{
  "n_kv_head": 24,
  "norm_eps": 1e-05,
  "rope_fraction": 0.5,
  "bias": "none",
  "tie_embeddings": false,
  "init_std_up": 0.032,
  "init_std_down": 0.00377,
  "final_lr_fraction": 0.0,
  "doc_mask": true
}
Each number is 128 + 32 x the weight over its row's rms, rounded and kept within 0 to 255. Layers, rows and columns count from 0. The size above them is the row's rms in percent of the matrix's.

# layer 3 MLP down (transposed), 2048x512, rms 0.029, rows 1856-1868, columns 384-511
size [ 96  89  96 106 101  95 103 103 103 104 101 100 103]
[[209 126 146 171 109 136  73 158 111 113 152 137 106 174 134  34  92 109 117 141 144 135 120  99 134 137 120 118 129 158 127 147  82 141 137  98 118 154 165  74 136 100  82 125 101 121 157 177 129 169 117 153 143 111  79  66 112 155 140 131  82  50  78 148 130  81 154 148 124 104  95  85 106 146  69 130 129 165  97 100 111 149 116 125 155 166  86 154 116 174 122 126  69 118 115 123 114 150 105 127 126 106 107 109  83 140 163 154  73 101 137  92 146 104 108 150 118 158 152 121 128 163 167 169  98 146  98 110]
 [157 132  95 138  94 110 183 111 146 160 107  96 124 137 153 110 136 117 110 166 135 120 138 142 123 142 101 171 148  60 143 148 159 108 166 112 175 107 104 112 111  85 141  94 128  66 185 158  90 171 123 148 136 125 176 123  99 105 176 155  87  81 145  79 110 145 131 165 147  61 132 124 167 116 117 191 162  78 171 139 172 120  77 150  95 140 126  91 130 163  72 149  98 166 126 116 138 121 106  89 142 128 128  58 120 105  75 116 121 176 118 124 137 140 157 104 159 136  75 124 153 119 121 136 127 146 148 151]
 [150  76  91 152 143 112 117  99  63  87 111  69  98 110 108 149  99 120 124  73 124 148 107 146  63 111 172  89  69  61 152 169 102 126 127 162 132 149 113 192 128  58 143 131  74 132 157 104 204 117 121 135 170 146 116 130 139 139 108  91  85 123 136  89 135 168 127 167  86 137 106 161 127 121 133  89 148 145 110 134  75 115 152 117 135 104 132 144 127 111 121 124 140 173 195 188 122 163 108 170 128  90 138 172 106 160 142 125  75 144 123 103 105 104 128 124  99 121 139 159  56 153 104 199 165  65 143 169]
 [159 116 125  97 146 139 143 153 132 133 122 150 141 166 150 174 108 117 124 155 114  95  60 163 138 155 102 148 161 177 116 124 103 174 118 124 115 114  83 165 103 182 160 144  91 133 120 124 122 117 145 138 140 129 102 112  98 160 104 115 116 101 148 124  68 125  99 132 131 122 156 141 114  85 160  90 122 110 104 118 135 119 139 154  69 153 108 176 151  73  97 121 137  64 130 130  93 126  94 105  99 165 120 161 170 181 123 162 118 113 163 122 106  93 139 102 105 138 124  62 108  76 106  69 110  78  80  82]
 [ 47 136 122 100 119 113 122  81  88  74 157  94  92 102  89  77 125  38 125  77 140 106  74 108 103 183 160  94 102 132 166 146 164 150 116 140 166 138 136 164  87 197 134 160  71 167 182  68 121 127 131 108 155 137 123 109 111 137 135 120 134 107  75 100  89 115 202  80 126 173 151 119 114  91 142 145 119  72 158 174 122 116 111 162 117  98 153 135 130 126 142 194 117 160 114 112 163 151  90 130 123 149 148 138  30 150 154  46 119 173 177 119  96  87 110 151 180  79 136 116  99  97 140 124 145 155 105 140]
 [104 125 101 163 113 132 137 178  97 191  98 132 155 116 105 160 165 132 109 127 108 135 249 176 143 109 128 156 115 147 176 150 128 107 133  91 152 127 165 133 173 117 145 121  99 136 128 135 120 188 149 136 146 104 106 142 108 188 104  77 184  76  94 111 125 126 179 117  79 108 131  99 102  73  50 160  90 127  68 159 147 164 100 192 114 162 103 132 137 117  97 124 117 157 161 154 146 127 130  97  87 139 132 130 128 155 176  87 141  85 146 140 117 153 151 132 135 105 151  97 146 154  93 118 109 110 146  83]
 [166 137 124 107 123 153 146 201 143 142 155 182 105 132 126 130 118 127  96 150 122 156 165 138  60 139  71 177 123  82  88 164 119 159 111 108 175 214 121 111  96 164 108 159 139  89 123 138 146  64 154 129 119 168  85 103  82 141 160 131  81 101 108 144 170  94  77 162 100 104 161 166 122 120  74 123 130 200  99 121 144 109 119 114  97 109 151 159 127 131 143 134 135  85 156  58 116 152  75  82 139  83 137 128 149  98 135  94  96 124 132 138 104 156 172  97 137 152 178 131 114 133  84  70 123 111 146 143]
 [143 144 140 120  90 141 127 153 173  77 142 144  74 106 131 165 141  68  73 125 155  93 103  85 145 115 120 141 141  85  81 104 208 131  94 136 113 103 160 140 124 138  66 157 202 124 123 145  99 135 189 150 133  97 161  87  79 156 160  89  79 140 105 108 171 139  77 173 139 144 151  97 175 145 123  99 147  88 194  87 151  97 136 112 130 117 159 142 163  99 153 140  98 182 117 111 119 111 145 134 130  76 148 169 146 121 137 179 109 102 116  82 173 148 149 106 144 171 152 100 140 159 147 109  84  74  98 122]
 [112 142 177 107 125 101 132 112 105 112 160 146 134 185  92 124 186 123 127 101 132 104 114 126  66  95 174  99 143  72 160 103  73 109 117 158 118 119 121 110 119 147  85 110 167 175  98 103 105 146 120 164 132 106 117 139 140 174 116 156 101 135 118 142  99 127  60 103 107 135 177  87 109 119 147 123 126  82 128 115  96 111 143 118 162 108 137  93 139 143 115 131  52 169 169 134  94 117 197 107 176 143 117 156 115 138 168  89  97 134  75 134 149 161 115 147 143 168  95 134 147 144 108 123 150 129 105 100]
 [160  67 151 128 124 194 143 176  93 150 152 145 120 150 106  72 148 115 112  87 136  82  91 137 100 101 193  52 138 107 112 164  93 101 104 158 133 167  90 130  95 151 132 153 139 173 128 159 180 160  95 102 162 141 116 138 141 111 141  49 127  76 149  68 195 198  71  93 153 101 164 168 184 158  69 156  77 111 173 128 140 137 139  96 175 195 155 161 134 121 135 134 118 151  70 176 170 147 111 142 116 138 106 142 195  80 142 160  96 120 126 110 133 123  36 111 108 185 205 103 134 141 113  92 148 160  98 152]
 [176  96 136 103 158 162 129  87 155 115 142 123 132 139 130 129 131 115 172 158 111 120 156 111 124 136 104 109 165  91 117 174  85 133 104 125 117 144 105 124 154 164 163 169  93 110 140 121 182 108 130  84 114 126 188 110 109 142 157 121 139 158 128 145 151 101 163 124  75 156 118 103 156 146 176 147 133 127 131  39 152 162 140  53 138 117 158 129 135  85 140 119 135  79 104 109 103 151  98 170  49 131 105 131 123 158  69 117 128 150 113  71 113 167 137  91 157 122 165 184 126 121  81 116  70 116  98 106]
 [117  92 109 133  86 131 142 172 114 152 138 138 128 180 114  52 146  84 154 203 160  88  83 155  87  92 114 109 143  92  95  26 159  92 146 165  91 140 119  87 124 121 117 148  91 161 141 148 116  98 193 146 111 107 138 186 116 137 117 102 115 136 121  98 140 170 146 114 113 174 103 140 165 134 114 100 132 104 148 100 121  72  74 125 166 186 190 170 137 142 161 169 152 127 190 154 144 113 133 125 126  66 119 161 109 117 159 111  81 108 125 182  80 103 183 108  96 131 156 160 127 119 129 114 103  98 130 135]
 [124  95 105  98 162 146  86  96 163 131 125 106  61 156 161 143 102 121  96 147 172 177 180  95 114 111 146 136 132 110 140 149  56 133 128 131 135 138 108 106 106 123  82 143  92 192 136 145 148 138 113  75 136 108 158 145 152 115 134 172 153 157 160 172 137 152  74 210 168 139  94 169 212 120  93 127 173 130 135 143 110 127 105 117 177 120 114 191 113 136 129 117 110 140 140 150 154  69 123 191 147  73 126  96 149 142 108  92 147 126 108 108 113 151 165  90 184 123 114 119  99 167 140 136 146 121 147  93]]
# layer 3 MLP up, 2048x512, rms 0.0452, rows 1857-1868, columns 384-511
size [ 93  97 105 103  95 101 103 101 103 102 104 100]
[[138 197  84 165 103 120 174 155  97 153 128 109 125 115  89 191 136 163 121 153 112 101 126  88 145 116 115  49 156 106 192 193 119 191  97 143  91 140 139 133  83 102 104 118 125 120 170 116 148 162 128 118 134 135 132 130 155 179  96 155 118  60 106 156 151 125 101 132 152 123 176 180 157  93 159 147  99  81 134 111 148 143 130 144  97  83  96 112 198 187 152 183 168 156 160 111 175 133 119 110 125 143 116 102 135 137 114 146 152 126  87  77 121 154 129 111 106 120 171 189 156  88 155 126 121 179 203  77]
 [ 95 134 154  56 144 138  88 180 120 177 157 102 129  88 135 138 132 160  94 158 155 137  25 131 112 163 114 150 162 136  76 123 136 163  92 154 211  92  82 100  46 144 133  98 133 158 145 157 111 144 141  95 104  69 116 167 117  81 131  81 159  77 128 193 115 162  54  81 130 202 147 169 133  95 131 183 122 132 102 115 105  80 155 140 128  28 115 110 169 141 161 164 133 152 183 124 158 114 122 136 131 142 147 160 153 147 128 114  78  99 122 127 172  97  89  99 127 144 112 129 136 155 101 146 117 148  91  71]
 [128 131 140 181 127 116 160 121 151 154 120 120 150 125  82 136 147 169  97  95 126 162 112  89 155 133 115  93  48  90 105  89 132  98 123  91 125 197  82 170 148 228 141  72 137  83 157 115  86 183 163 169 144 158 153 121 165 120 152 154  85 139 132 121 123 178 153 141  95 159 153 145 162 142 143 126 164  82 123 102 179 131 150 125 134 155  92 111  81 119 152 110  97 111  84 188 122  80 126 148 102 133 117 193 111  90 103 180 125 139 164 196 143  82 131  89 131  87  97  93 187  53  84 100  99 104 129 117]
 [156 110 146 118 149 108  99 175 169 103 132 109 127 108  97 175 116 126  78 139 160 103  88 119 141 133 182 135  94 177 143 137 132 152 130 125 121 155 114 107 181 172 131 162 120 176 111 192  45 120 137 109 151 163 126 125 129 138 200 141 201 110  99 146 158 140  87  71 170 124 121 110  80  89 198 116  77 136  93 138  90 128 184  92  97 121 144  96 106 141  87 195 115 148 129 115 114 102 156 134  99  96 107 186 104 129 146 103  76  91 107 107 155 178  92 109  97 143 109 131 128 115 139  59  80  77  80 129]
 [137 172 111 101 135  81 168 107 133 168  68 157 116 116 117 141 147 164 158 158  74 175  73 171 134 127 129 182  82 206 124 171 161 126 175 109 111 193 104 157 226 144 134 130 125  91 122 120 163  70  93  87 114 108 167 119 122 182  94 162 151 147  91 166 125 138 141 102 116  76 155 131  86 132 113 101 178 126 151 134 140 121 130 180 128  72 132  84 104 123 180 109 115 116 137 118 131  68  96 170 128 178 137  90 150 169 111 120 128 126 196 132 151 137 166 162 138  98 117 164 174  76 127 125 170 100 108  72]
 [ 91 111 123 145  90 160 129 185  81 195  70 143 173 113 139 137  50 138 150 177 132  97  94  77 124  56 175  67 114 124  93 123 148 147 140 113 130  87 178 135 141 136 146 172 126 144 120 122  96 119 157 116  94  86 131 122  99 104 197  98 126  93 154  89 116 130 156 108 109  31 121 141 124 114 152 138 103 130 128 123 148 108  82 155 174  89 123 183 142 123 131 173 158  93 109 191 190 122  74 131 119 141  97 129 114 195 153 101 107 143 128 131 138  93 160  83 127 171 138  90 184 154 117 136 130 102 128 143]
 [159 104 102 112  70 132 150  77 117 108 115 161 146  42 110 152 130 128 176 101 107 153 139  81  87 132  81  77 173 108 108 109 127 126 133 148 143 108 177 152 155 173  92 132  83 134  96 113 172 131 181 184 149 199  80  76 148 136 155  72 122 128 121 155 124 103 119 109  99 119 158 177  63 151 173 115  89 120 145 111 123 139 188 249 116 165 149 146  95 140 112 159 122 186 171 134 194 176 167 168  86 169 145 186 120 101 179  75 110 143 165 163 132 108  98 133  88 134 140 133 114 147 163 120 131  98 158 141]
 [156 161  92 142 166  90 151 176 140 113  74 165 168 134 123 146  99 121 107  73 133 139 135 129  64 142 142 138 127 108 100 122  71 131 111 153 181  90 164 211  92 148 153 143 122 114 101 149  91 120 121 169 110  45 151 127 156  93 159 140 129  68 170 118  97 163  96 147  71  78  98 133 135  75 169 127 165  85 147 165 189 142 138 159 141 127 146 164 144 123 129 172 143 135 109 129  77 144 141 126  93 168 156 111 111  64 108  62 136 123 128 175 148 116  95 107  95 117 135 186 125  74 140 115 199 149 105  98]
 [128 147 149 177 145 120 205 112 108 153 130 169 158 144 150 141 151 114  94 123 137 119 105  98  86 154 172 141 117 146  87 130  97 138 174 102 163 118 132 125 123 178 150 132 135 133 101 105  95 130 167 146 108  83  85 102 176 122 158  94 111 128 101 124 162 121 135 108 141  57 145 123  62 124 122  61 149 139 101 165 121 130 125 146 154 103 147 131  91 118 103  52 175 161  93 137 127 118 112 161 182 104 107 191 111 163 135 148 138 126 112 141 138 117  91 140 161 133 166 146 142 158 101 143 161 150 118 134]
 [140 138  85 170 135 182 127 140 102 113 179 126 171 149 107 187  83 142 175 107 141 140 153 140  77 133 100 151  95 105  98 145 169  89 170 149 100  82 107 114 171 139 174 128 184 140 151 121 177 157 109 101 110 136 137 134 152 140 155 105 183 135 110 188  66  80 126 114 132 133 162 100 125 101 134 101  95  99 165  96 188 200 149 117 160  73  95 118 162 131 177  96  72 118 108 138 106 162 154  97 144  95 112 154 115 155 153 149  97 109 138 113 157 180  94 159 133 147 136 109 165 156 103 165  92 135 103 104]
 [102 142  96 124 100 144 135  93 113 162 202 121 131 154  89 147  94 165 116 114 101 179 178 106 147 126 171 164  97 118 158 133 162 176 151 143 153  96 134 150 190 147 119  73 136 132 126 101 100 135 109 150 153 137  97 110 127 118 158 128 214 113 139 116 123 165 173 145 126 117  99  74 135 163 197 178  71 117 140 130 174 153 153 140  88 145 158 155 138 184 149  62 111 113 137 165 156 141 136 161 113 122 158 130 151 171 113 141 137 105 127 119 116 133  49  67  92 117 113 213 110 172 119 167  87 132 141  45]
 [166 159 112 129  81 162 146 138  67 132 118 148 126  81 117 136 101 146 130 157 140 129 145 105  93 166 162 144 125 140 137 142  72 122 143 142 148 128  69 117 123 103  87 149 135 131 119  87 103 182 167 181 116 147 135 119  89 121 122 138  95 109  73 170 125 154  98  85 116 142 140  84 119 112 142 156  83 153 129 182 107 143 152  96 152 136  67 103 104 167 166 134 120 100 140 108 111 115 122 101 101 184 143  66 163 100 187 113 181  99 206 162 172 153  85 166 105  95 103  71 182  77 152  88 117 127 100 125]]